{"num_hidden_layers": 10, "hidden_size": 192, "num_attention_heads": 3, "num_key_value_heads": 3, "head_dim": 64, "intermediate_size": 576, "vocab_size": 6955, "hidden_act": "squared_relu", "norm": "rmsnorm", "norm_place": "pre", "norm_eps": 1e-06, "positions": "rope", "rope_theta": 1000000.0, "rope_fraction": 1.0, "qk_norm": true, "attn_scale": 0.125, "bias": "qkv", "tie_word_embeddings": false, "parallel_block": false, "init": "trunc", "init_std_qkv": 0.0331, "init_std_o": 0.0, "init_std_up": 0.0331, "init_std_down": 0.0, "optimizer": "soap_variant", "learning_rate": 0.00872, "lr_mult_qkv": 0.7, "lr_mult_o": 1.65, "beta1": 0.95, "beta2": 0.95, "lr_head": 0.00792, "max_grad_norm": 1.0, "warmup_steps": 32, "schedule": "wsd", "decay_fraction": 0.53, "decay_shape": "linear", "final_lr_fraction": 0.0, "batch_tokens": [65536, 131072, 262144], "max_seq_len": 512, "doc_mask": true, "train_tokens": 392900000, "max_steps": 2796, "dataset": "wikipedia_en"}
Each number is 500 + 40 x the weight over its row's rms, rounded and kept within 0 to 999. Layers, rows and columns count from 0. Numbers have three digits each. The size before them is the row's rms in percent of the matrix's.

# o: layer 2 attention output (transposed), 192x192, rms 0.325, rows 44-57, columns 96-191
# v: layer 2 attention value, 192x192, rms 0.154, rows 45-58, columns 96-191
o44 095:569518527509467481474530418504463432479506520477490563456475500504526456462423548450425470527510510471543421449458466486452524470512446455428513508508484525600485459460490498533487426482539447388493471494519453483539473438516522427466510514495387436468467526498501444525537480475544524440
v45 100:544516550494429533452428512512510522458505538461518493482525535482441541531585470533572483490477539502496523499480481455457545500526524513408523565491565487473486436485512448431502544464576453488502510527511491429549436555457476506511456439476497522483465451496459517501573532397476520488
o45 092:449471489502519435465550521531469455407538476490529582431545531523546464478516496451477510503537496495562476509549540486505479439485525474526458446450519513451517508525454466451491474528501526427504400420568525501525460527599517515497480518520541547491486538581453529473466516546474576472
v46 094:460542524517454580489564474475512456521489464543457471496527425495476472471539507474484530462529438470481486458540530512565523476496457410428474483524450480463471556547544530537484511543518636512464575507498514458479475463471409593551478470499532463455497465444531463497465427475562448471
o46 100:489469478561455524573505534511442509527557537458486481522521468480481517603441522472457494598443503477492506495437478512486474444451512569554529547506562587523484443488572578523531458469439504549565525537512495627523508509510525501491487517542448520394524524497419467466469544533450501508
v47 088:544517503554526517605558552487504475530559422445441541546485476521521545519508497447420488498554405527522550538517484545506558489479474498509565565487485543433598494595463495472536491594551547510521530465529479550522499494476423530459449443502542440500438485489512452478529494567476495473
o47 099:520559517423460503470436510477488493517486516565531437526490621515504482459472461514481560522466450487409464416512493448545460529444460581477436555511461512507418560516533512514488500506471469498493519523515515568458485496477538519516489458433528531508468508496406530482444520443450513487
v48 102:507449465444520444491457490507574447463523497508466508499511569524576570512515536493452541499521544494548463473570502467498453522562537495529504517486516457457477527450509585425540497572439409555492526433525465497480481403467544513432461517460491543431501488539506496474502512483458470517
o48 106:483447538573451507567475546489449560555601527456565480476531469510483475496531511541520428476457469548477483543493503523505455531501459488513531433496478506527509489456484440544551467575486505492533541520422449465543494582559522494546459487442543499513504549449525527557534456516489587500
v49 096:494484417457452396488509520429577505506472475538512503498512476410478556504517560479541448481534414473484482497487444445512478476473560499468562535496503504499534591502498538501515453454501466475556511538437428522557528538497502426496470465510557516419512506447464485428481476547465502495
o49 101:487489570557518469531476488459486538547534500422501453554512438488506529474474496519391588549486531499500575460537555550459500534449473563466443505513489496518478507460514449479480525524554500436442521506504528461461497467515489575513523429502513479528494467507486463433620422560529461517
v50 091:512466499533507541422491459448495481527521546489445456508523495508511559497504510467423458495502512454527510533530518539468503510492526499410545464515563623466485518541460598481554512614481504479529497535529459580554490522463494510477471504520486490514527513523492482522502511482491413512
o50 097:490449544516463479498566488534508483510429465492504497491471535485547526455539493482575544545530484491509504486442467454463524489490450426559451452509521439540477521502506473521489469499476506565417598466564553497463495492487517526472556534440494545451514538405553529496505525590498586531
v51 089:470566505482455472478519519525525469517499494465477486512544488575464499475460427482479523428417531526435443541480504469500501516504463478530485523431556487459542485592457482526524449566552451476513528506512544449482581559575536497557471451489503485451468480430463465520476637565466492464
o51 097:486524494513546547550448443520503518373445515488481528549460554514457484551489445514522421480518490473565551478485480458552556540404499563542462522484376476476421504505506506518543528536509545528521572459502495530534438494521480524464504549473515539498548459488529491533423428483516555512
v52 098:477557537545472569540531519490475501501530480510537515570489509435535490448501495505491493566491474508515459486535436545506502514502574381408524532574535489585477539531548468513471580455577528513442466449494459472507538407497485488466435486504558567511468499509518526570510470468512436517
o52 103:525471537454553491466491513498497570523567472517492479434550486523493517511512532488508489486564398529443437438445555500521499497518425529562450465465513531536494455525555425440497493611477464458469514468510498501509475487548472505542433489487442434489503530399490469507480503469528477426
v53 090:494519539487476580456507520449539515496559465523542534519516544480531513459513483483547527475532438523444528526479481455576424506617536485487486430508522458449530537480528573403491468459501505443498532538491503538523463444436450533507515527586512541526459474595557481462544542510536499480
o53 094:484470395508412440445520471563503528566502489457490503513511461494501526565552528529400510448532527468523509487478587526363491475445476485437528501525511476530509465486525501481507518540504475521520421536515456508444507527515498462475532541421436536537514499420458564516460531514470576476
v54 094:466431495437505430481549453496505523540511447516486501459499501442501427478548533462573484540586567489514488430523509463482512521523500505408549483514448495480463536495523456536601567478451418478467444509517472514527396509446478484555468544523503492505493483554552504511545506571487482487
o54 097:520521534553531466498531451476460441474550488542445541532519512459474546535483474449504457514484449533477421507496522587524523488533509496549541515442509602523573473459470521539431500553454468526594461470493470498460599425496562543446560477491528530522493500510480516490498550493517543440
v55 094:530598512455547491486499554534452567490528487449460525547481509486427530489502423460455517501510491535548570516397545538474562482553520458498490490430512458461533564499420481496490483532517509455431509457529483473506493468446495457497488451576545472463490521463485410443472563485468445522
o55 100:514466466504517457506531469504519494425432534553533542484507531520528527467486552475481493548501565397435491469486502422495467450488543605484565477475547550511476485502500452436471423500521473468540562500465505451422442543500433499575479506520493525519493420534447510488465401492504543424
v56 089:477509475541518447536458554508588480491569469470509470470579561545563502463497461521468562491485561523473466574525484495543540531552436469440439510424555438446524440439474414529500509528459486479525506481488542518526486563423465426542417472573489533442526522529510492421484461451475511484
o56 096:518525539485547523507536535474457453515444560488518522524421491551423433556495549514505434478546484468486475445500540447528412496514553487574463477542476497544514564449497558407558440435456514541554512467586486514480494514628496434468523531466474528525504408495467522571492498515505455506
v57 098:523533418494480512484558443488485505468475535524505501495507603526471544499492458499522471463463501476453513516565485457461489533572620466537505450448551503568522568444496500481438455582482465531492514532424502526508421494473494507483493558481472454529464556495527547507501450479461550505
o57 097:489469605437470472478486482446499556497501505488449479530474413436530486457588461592506446497479520576515531515458490478528604529445446496509523437517531462527494537524490542499491534495523471512537482488468413511451588515485527449552477465474548559486483454509515535473501537539474533550
v58 109:513501565505539478418584467539481448491510502465533541503540533588531445576512497476521474465501542508473481533547516453514479475447482518462547565451533536526456424484538534482522570508405432459483425506511430482506539520470493532551478573485496470477529493416487451448527473560480479524